Part of a small language model's weights: 3.32M parameters, 155M tokens.
Each number is 128 + 24 x the weight over its row's rms, rounded and kept within 0 to 255. Layers, rows and columns count from 0. Numbers have three digits each. The size before them is the row's rms in percent of the matrix's.

# layer 4 MLP down (transposed), 768x160, rms 0.0773, rows 28-123, columns 64-95
119:129103128153103126151131167110125156084188179069165123121173153151139119139133145062122111122085
092:101100095103132130123097128118128143118163079151107097131115094128138104107121151097169166135180
084:167136088132141126135131124158128173124130083111114132124107129170114091154162160167062128102144
103:133160124140130099101146110137088114178129099081159127158130156094079136144106116096156177117151
099:117118150114152138140153180151136118068092163101106150125086100112121136140135173069172112101119
091:102160149090129167116087121127144158115114131178108156110087148152135103141140121118123173133117
114:144128137146108119154125116088155151118116147142136156176121142093159124176142124150132131179107
072:119106124131123097133171128152075154144123131142125151120102178110102129166144149151126113126143
107:094141112111078092158142156106128179090101106101024136142160104157112152135119128133134095107151
113:137128153169126097131145099123147115098142127107165144112112079134103156163110131116156112154107
095:107112108074118100145122172149152112163123079131099126142121140169156128151100142152091128123133
083:120139112137124162130170108161090176184117155061146111091126122148134109142122125125128142172168
095:129150139095106114108115168141125120125134112095155133133142127107185064123123107147171105125191
096:136144137144096107171162074123106130143089141115135102132114107129103091122097138101134143131069
110:141123155202135108117143128110121123122171147114125152076148125156125113165081108117116098117083
084:136139122129109104108131173120136166094100107141103087181126155146097129132101126083149081150065
122:122130149127133128128099088139093130142153108124121150138145151124125072174137179140129182111119
097:094121138120114118147173157157146147163123174130146153075123123124111153170118162092094162101116
097:101123121121136138174119150124176114142163122090133111102137141122137157136168162123162107146153
070:121121153101098127114155097132155132123157148133147099117132139150115187148119090144133158126122
093:119138107100146117125101134071144126123115158108152125129147134121150132098134128122147157139162
090:148178080105112141117144134119109115109136114071134133114148149108127107113153110137140081150138
110:136099162144126136102124152134169129131111124199110135167124094125153151162108120162166153083179
122:124172135133099171113126143105099073092107138193116175131150130136056113135133143120132120133087
098:141172122142082136113119178129103136176116142109118164109130130140090155127087140151108111127131
111:113107100099161115147144127129163087128143099118115121119107093107136141119087167136147145094139
080:113104104126138161130085151110091157121117099130101138134114142125104131129101196120131093156114
107:145088127163171131136104137103166131167150118116151163140108121134108156131131108080105161096117
115:087130128115137155102159125143092153128106143089147187132101150137119137130093120150174128154091
103:101107129109122103129101127148106113136093149121133153124126157134116090173133088153151127070138
080:116122139115103126126100104133107138138126171097100122139113086129145156148122160165125091133128
092:160114146123080115130159105112115109120089156136125127154099149126102087134146146175124121134094
107:171112072184115142129139130131146141112134095138122128149153127130168127144135152094112117125094
104:138167147137159104141113139139149137091082088140155110104149186137084137144139100139082143132123
068:153097133135095114159123164140098111119122080149127098126135131146145165149094106165152136116118
092:109149134128124126173090125122088136101120116102133134137102090140088107163107139183122154134131
080:156110065154133149106099107146155141135121148174140103123150123124182122101117112130115104129121
110:115120184134117128142112147085111157166100169111118149085170115139089131116186143160119118099140
112:134100116096119109134118120148179185100097107151140137112151114119183110163168138170119149078170
105:114127154100118144082148119134147133120127125133109140149174194105164150099116174136116128098114
116:120124130133166150165083088152153129129137118146126137137132084151115089131127134176121155147128
077:147109163097111133145091111142107141150123113140143145110115085150132146103140098162138147168141
079:125087148122118095112164117076135107158145118137156171119107116114114151165133095144130126114159
089:179125117074107124141145175143144124148180145093112147133164125138124150102129132119121094140109
072:135106134115113131130160104138110146128114164146142074105116118137128096139125100111099141119141
076:107139157136141145123145106103093125180118117140156151132127123137135109146102093105112138140099
096:070135130137118156113154127132154152118118140139125086184115145128136090110106140151102096089148
102:129072119097156113144113116099136142153159104122156102094147093150122141126102155093130167126167
083:110148112141123105113108166094120105128096142125144140153123164140118121120133101144136095129129
103:106128143107113156148142141114108107160170148107141123159116084154155118129088134155146142141143
083:144115153128101106147173139092105184165107136120129130160123119101140144176119182104099095133087
102:090176112141151112144132111132125156085150141096116144144116126115099123144160139133120093103117
098:119117121109076129127139118136107127137095153141121153105161145137136139153134116133078141142120
108:137161082155122094154130087106141112142112077132121129119144080139107104102112128150153132153141
088:164158087109147139099092134112148097113154141084123120129179099138107148136126149115171125110143
079:155133116165125133132150183122107130208127131141125183115127108120090114115146139150087103124113
124:154134187134119121136131146124085109123103119108142170150137106131148106125131121095126130163105
106:125157146110099142107143107100104103184073138120100080126093068111163117156125133145152110139117
088:105118117117177157118125084092137072096131117138137093165159119130163108129129130135123145136131
097:066102127147143066099092130124124162138152126122123086140104098141162173125152156116138169125177
091:100120087143169136113094104143104132148126163126123142134152087157127123094124154091103104156106
093:128141172107111171107119112126167103155117110115136137101106124092081126145159152118150131127117
097:124063181088127101126140104083110107178088104120160129092150144150104125132142126095080121119170
094:159101109147133157120127138146116181130138096116109132137145086110091202109091140137168098117144
117:140154127124134126156145115156069082109129127162149100100129139100089069141156134123140069123089
103:098126101130106130096141147136144127121132165102095106122072137119134143145115137131151115108104
082:177142138101103168119092119133123165166134119121151130109122130089129159150110114142121084131134
098:121137127096123134129135186102175167145167143130128109140123140143109115130168130110166150116142
102:066145119083111185113130139098133119115129110104113172157097150127131125099169077118141123147080
075:137155111131100124166132152113131142127160140115125081133093141119133151142135130090145086135098
074:123147126163088094122130079145114132118130157149127134113120082138101142092179132128115121111169
107:135142116124091154143136143062148130133120142148095130118089153152160147139142136105124091134096
115:150102132137171183144140150142111095131107147129152160081130162097085124148124132113137130101130
117:125180124124112104102125135124113122103128125168122129151082124141152134107136119096163147124088
105:123148150126082106156122118111114109092152126095095169163090159155125129181099130144098168133139
094:142127087136114114134113121136113112153126128125123150150157129131135169103115154163108165102113
101:130160126099126142129152148151152089091160110107130131167105161091110149151121128120138098104138
114:113104117121144168118117105142103098140171116125114190115129151083097117142102168145115123112119
074:127137152115065117146163131142118142118123135117138136111099120133066125147173125141107117121110
097:174125124107140164155153147130146123138107111136108169119118095121119114137135150095102084124150
125:139117127141148093130140156161118138121086080145127085133124153146131148146078140124133120088139
092:109145130088130143101133115147102134126135088133122150129083171128115112154128121125115115087119
103:163139122061124111147132134174144101112132151113125119143089173117133113140100138106069149172195
084:094098126147148113108108078113113160106125099149112115127117111107121108155113130104102088106093
065:112108123121123114100148148134149154118115109149134141155106157147092121134147163109096112168117
090:132123189098143110143164103116121122142075094116139109126148093094128152154127123128114131152139
103:112066117155162088101119131133117122147113205103167085148098140109100102116140089121135168129164
086:116157148136089119130121123141132108114091139149115128153114129107148126090113108084096117149124
118:185137102113129167143140141130145149139111114134119137090121158151135071151103122115120143123199
117:088114085133115121125121150159107172095123147151143116137129099148084124065131133114074149110135
107:079159165137055163151135097118122120045172153113136111138154134171161158135124137096091128111135
109:128120116087117162114159139132142110138141195100113153043148124122116136074128094156132110125134
082:094109080072154137127120148149079136108162094152164114132129162137134126158151147157090110095135
110:114077179134109135116125102100143135138112102125130131112133131116165084153139124133155108156171
090:115117135109149119140118164211141151156127109139099080120139101098127121133126150134120113112115
096:124082137126137099168180120133132070123117118158164159110110147126088118171135107097098123110128
# layer 4 MLP up, 768x160, rms 0.103, rows 29-124, columns 64-95
088:154144181136118123136116112143152104123116088141132165162135159123144116093124114100154135120121
093:144115121107123145118135151145157119112099145169092124127163113145162148148095117107126145136163
110:147096111103122164147131135140137095099087150149116119136141117113132183115143118094083119104136
104:104122158119101138125141139102096057129147135142108135127116182115171139121141112145134123097117
095:154088105120141189127126149140125138098125184144128082118159103141126127145114111138112175101109
112:115128139124161115180128108116139115116117153128099097096089104126145108123131130082133160121147
078:179123104102147136151078146136122132105150137133125137119129112147131101141069126147153101141113
110:145115171102157112108164091100088082121093143114097133100159121100132133095087129094102125106121
108:119093159128144114139105127126127153155110146177090120111108143139122158137151096045119175083137
102:086096192110101121075135119129146107131116093139118069119117167116164131107127119070139142134139
087:118159120163128153113131136113146122084137127137126170097124133141159170133166068113102134106073
102:146143111132152123144125094126100143117147138143101157121133136122120110152119109124109152127104
086:108154108153119125165104085119138106147141144152120155080181130177109061165089115134125174099143
100:128130160090153121148075135126174074101111127157125128164146125139150109148115124109108156135141
096:133124128132145083108128120105092123136110122121088125120143130131128110128136109117136140087104
117:130109156068127125077153140122148132102054146122123148142111108155112109097122128119147188079143
104:144106159128132115088113106147115124122122153114141138141129099130163118138082152097126139129146
094:147133130124162111125147138147130093123073145132144160165156109126123134128095135141131138132134
066:092149140114142143154135149137151140128088160114110130140138147137121166126142171111128094103128
100:177159147129123110125146126077146166141144123155104147102119119144154126132139126154142147140120
106:125145119109173143104118135122115075117112111153128103119142121145122110105143122099151104122149
109:126138187151147111119129089174136117116144126121126117146130095127123125128161136105047117132156
115:153105121139117127076147133111127118077099099164148098174131136153131119107115103134114169099126
104:143091145127110149124162109091122132137135128182136147123145096151147126126163139098091181130121
108:129111156073120141088162122109143100134131174139111072114113109110136140118140113113128114124114
086:137099155086129116087174142136107148140111181150118107148142105137107085107141112138155131128101
105:125122129131126160125133141108115135090100131130113095108105079166092143147164112110093135150083
108:112135164124118097124113079130156131143096138126135152146154111094150124148132120096080152138101
105:130145155133103137139176129133136111130126162102082133083107099188102144093129118144108139108098
085:128110165141144115112119124145125114132150101169109142090141134156122144131134070127134173084164
091:132125148123106098096126137111096089148144151139071172148166130145141115095120104077158105130155
105:161151153119135125138167122121196100103075137149100100162120106105136115137119079096091132092125
100:125114096099161119123150117111160121151131128120123116103110099122125093126122116081159086106100
072:133125125114170175130136127122159084121165157132122103101142113136114060123144145145141161113140
105:173145147099144148134153143076141088133125105070121114149131105126133095091115128102135148105154
082:143124116148134134098165115109122128144097153102104119107128084117152119083125147124128144108137
110:104132132138131096150124122089100090147116123106082128110124117145120143141132117131171109150128
103:114181170097143139159131117150129093108078136117094147139110087126151138123146099129119136128111
109:131131114129150142136179148136112136119090161152111126135134095120121120122071110114166132126135
115:163098165067170089154146158125124132085136104121137136171118155108182128122098128110097138116111
070:128123123148186089142095134112128099089132164138150097100117137069161179118124105151123128142113
073:150150107099143125121137122136133145104124154141102121124106113122156147157106130120136101082135
096:102163137135137099161182156111115093124131135121056111137138084135164139099128112133205091101090
084:103097123116178128119132111098152109112098144156128107165121131132145092104118113138085103113120
097:107081149143173135104109128170126099151107136121115142160123139145147093090132145115081173120140
089:146155187096128160118145085096128126148076169106116139127128118151105153116157137164120131160132
097:134121101158119160141136143126109106131129174117104156128152100091165120145154100135158119070133
085:168141162149112162114139128140153145141082153114117139097131089096154156125099126126121096175157
108:161148157138149097088157124132145097170104159124108131156116144141132101094075107090148140139130
081:122124125112136105132133090147121063148144130144095108133119133169121113126095096142133118147158
106:164110133125134120132126126094146129120112098135144153159129109143124134124169129133122119125098
104:160117142137101090100189115134144132093101109144105101108140142136145135122137124126112181129124
102:139174143109151138111115094095172086102113121164139148126120087205147098142163114134125114125144
086:158081123163146117111086137095176164092102123158113110091119106092105064135159106100142139098109
080:097135117127111111105124129139141128084111132087120131150121124130177105130151127096158118139097
115:129150167126176119180117099144140127084140097124140118135127130112144120143113121087127159149104
114:104164176133140168093160140152141141146090128124119127117135110096122101124163098101124153144121
074:151147154114165118133141064116140110125125172152075164103182090156134136160119142103120140099143
099:130115105111158129150134147149169118119076164123065114098099095111099166129115096085138157111112
096:194087140123121118157151126152152122128101126104129105127106111114171149106138146130111191127122
093:137118123137114140127121120139133125108119161130133128136110094118167152126134085151132162127149
104:123077123130114117158143075085100136120090147129127080120101124129147149095166102121115109074118
096:106109134073132116135122104099157101148115117105156140141137128116147126130087111153131175113138
110:121145151066141085169150143072140082131076163116119145103135146132154129123143116109103105118050
105:157110127109149165125115089142093069164118158154118109145119123089141105145103095134161124099093
094:157099143144169140084119123115104141117151134119143129135136112113135123145073091081130120117128
107:157167145173103113069105137155187137106104113153119107116152125118196149143154150090158155127132
104:115109128115145131128104122131137161101093126136101142116108076121127187125130130140167172166123
076:103166149131149135141097130095089090129156139113113144144131088133128088088159165127144100137137
077:134149140087173098154086119079141100145111117168109137163123145110087113058114086079134171108102
105:162099111124100133132136146134160093130136108156118147147145109147133101115123093128145153074111
103:184092182120150113132167130116123129138141112139095147120158106128142121116133128135121109117163
118:122126131110144118107106123120151112143143145128097139122149129125136096122159118133131139085087
105:150109129118117108115130140153126125118137161149116113134114139156123102125130132101167118091131
102:128104133088126112146115121098096120150104144143137129121131118169180137138141143151162104104076
104:157155175120140113092145107141171100124153098134096132191134120120156111124152129121110169133154
108:112102153146138122094159139118146144122113121119128120147164095132130116125111133131134174149087
070:121128141169183168128110106107147105143157113157062144122124146132133124130134109089181143106166
107:131078125101118146109135150135141140139123137180102137115120101135121125126135144163163157105153
116:126157162100139127152156140124161102142107131101075167132121129109167131140130122126109138073129
090:102139121115137102103151142165154110111102141080138162099173106156142129118060112134106105114154
111:121117138098157113144109126136144092134104177135122143116128139101127128148143158105105147118140
096:148120155137145124076107114111118118135101133165104124120148109152150087142127118141114103120110
091:144177161135148134139138083106134119152133121152125134106149132146147073143117128146090146103102
101:150155127145135102120154100154115128105114077137109130141118121147131134118124137131129118136090
108:134167169127136111093138083098111117087125126118127132123174134095127140098117137091160126101113
087:156153158129175134103088125125129134147119108129121102182158112120150122134134154126129131124123
112:110116138121139117093146130092098130077124123104112136129095107125118138132134120095138159126111
105:139123145074163141118138102109114130085103110098116136077150116115144162087163107084125147063092
109:127119146117133131169165142119115122092131107126138130098098121147116134072115126129123135112135
113:170141145097132115072127131132168140143111177102135139084184113137144170103117098113164115097098
089:126157112090161128166148118127167085126116142127113139121150137150154122093148111124084141124125
109:141082159098126105118150133147158124153093097098101111100124129120115120152111129087099130122085
101:143120132135145124120144141108104097133111136119138134103110128118146142084103118119155139116119
098:162162154144133138068113132105168148107092124094136145144169137128143097129126112033111161135135
111:137141134148164106167105063147106137146124159109093124144156086129141140137134119141156132151109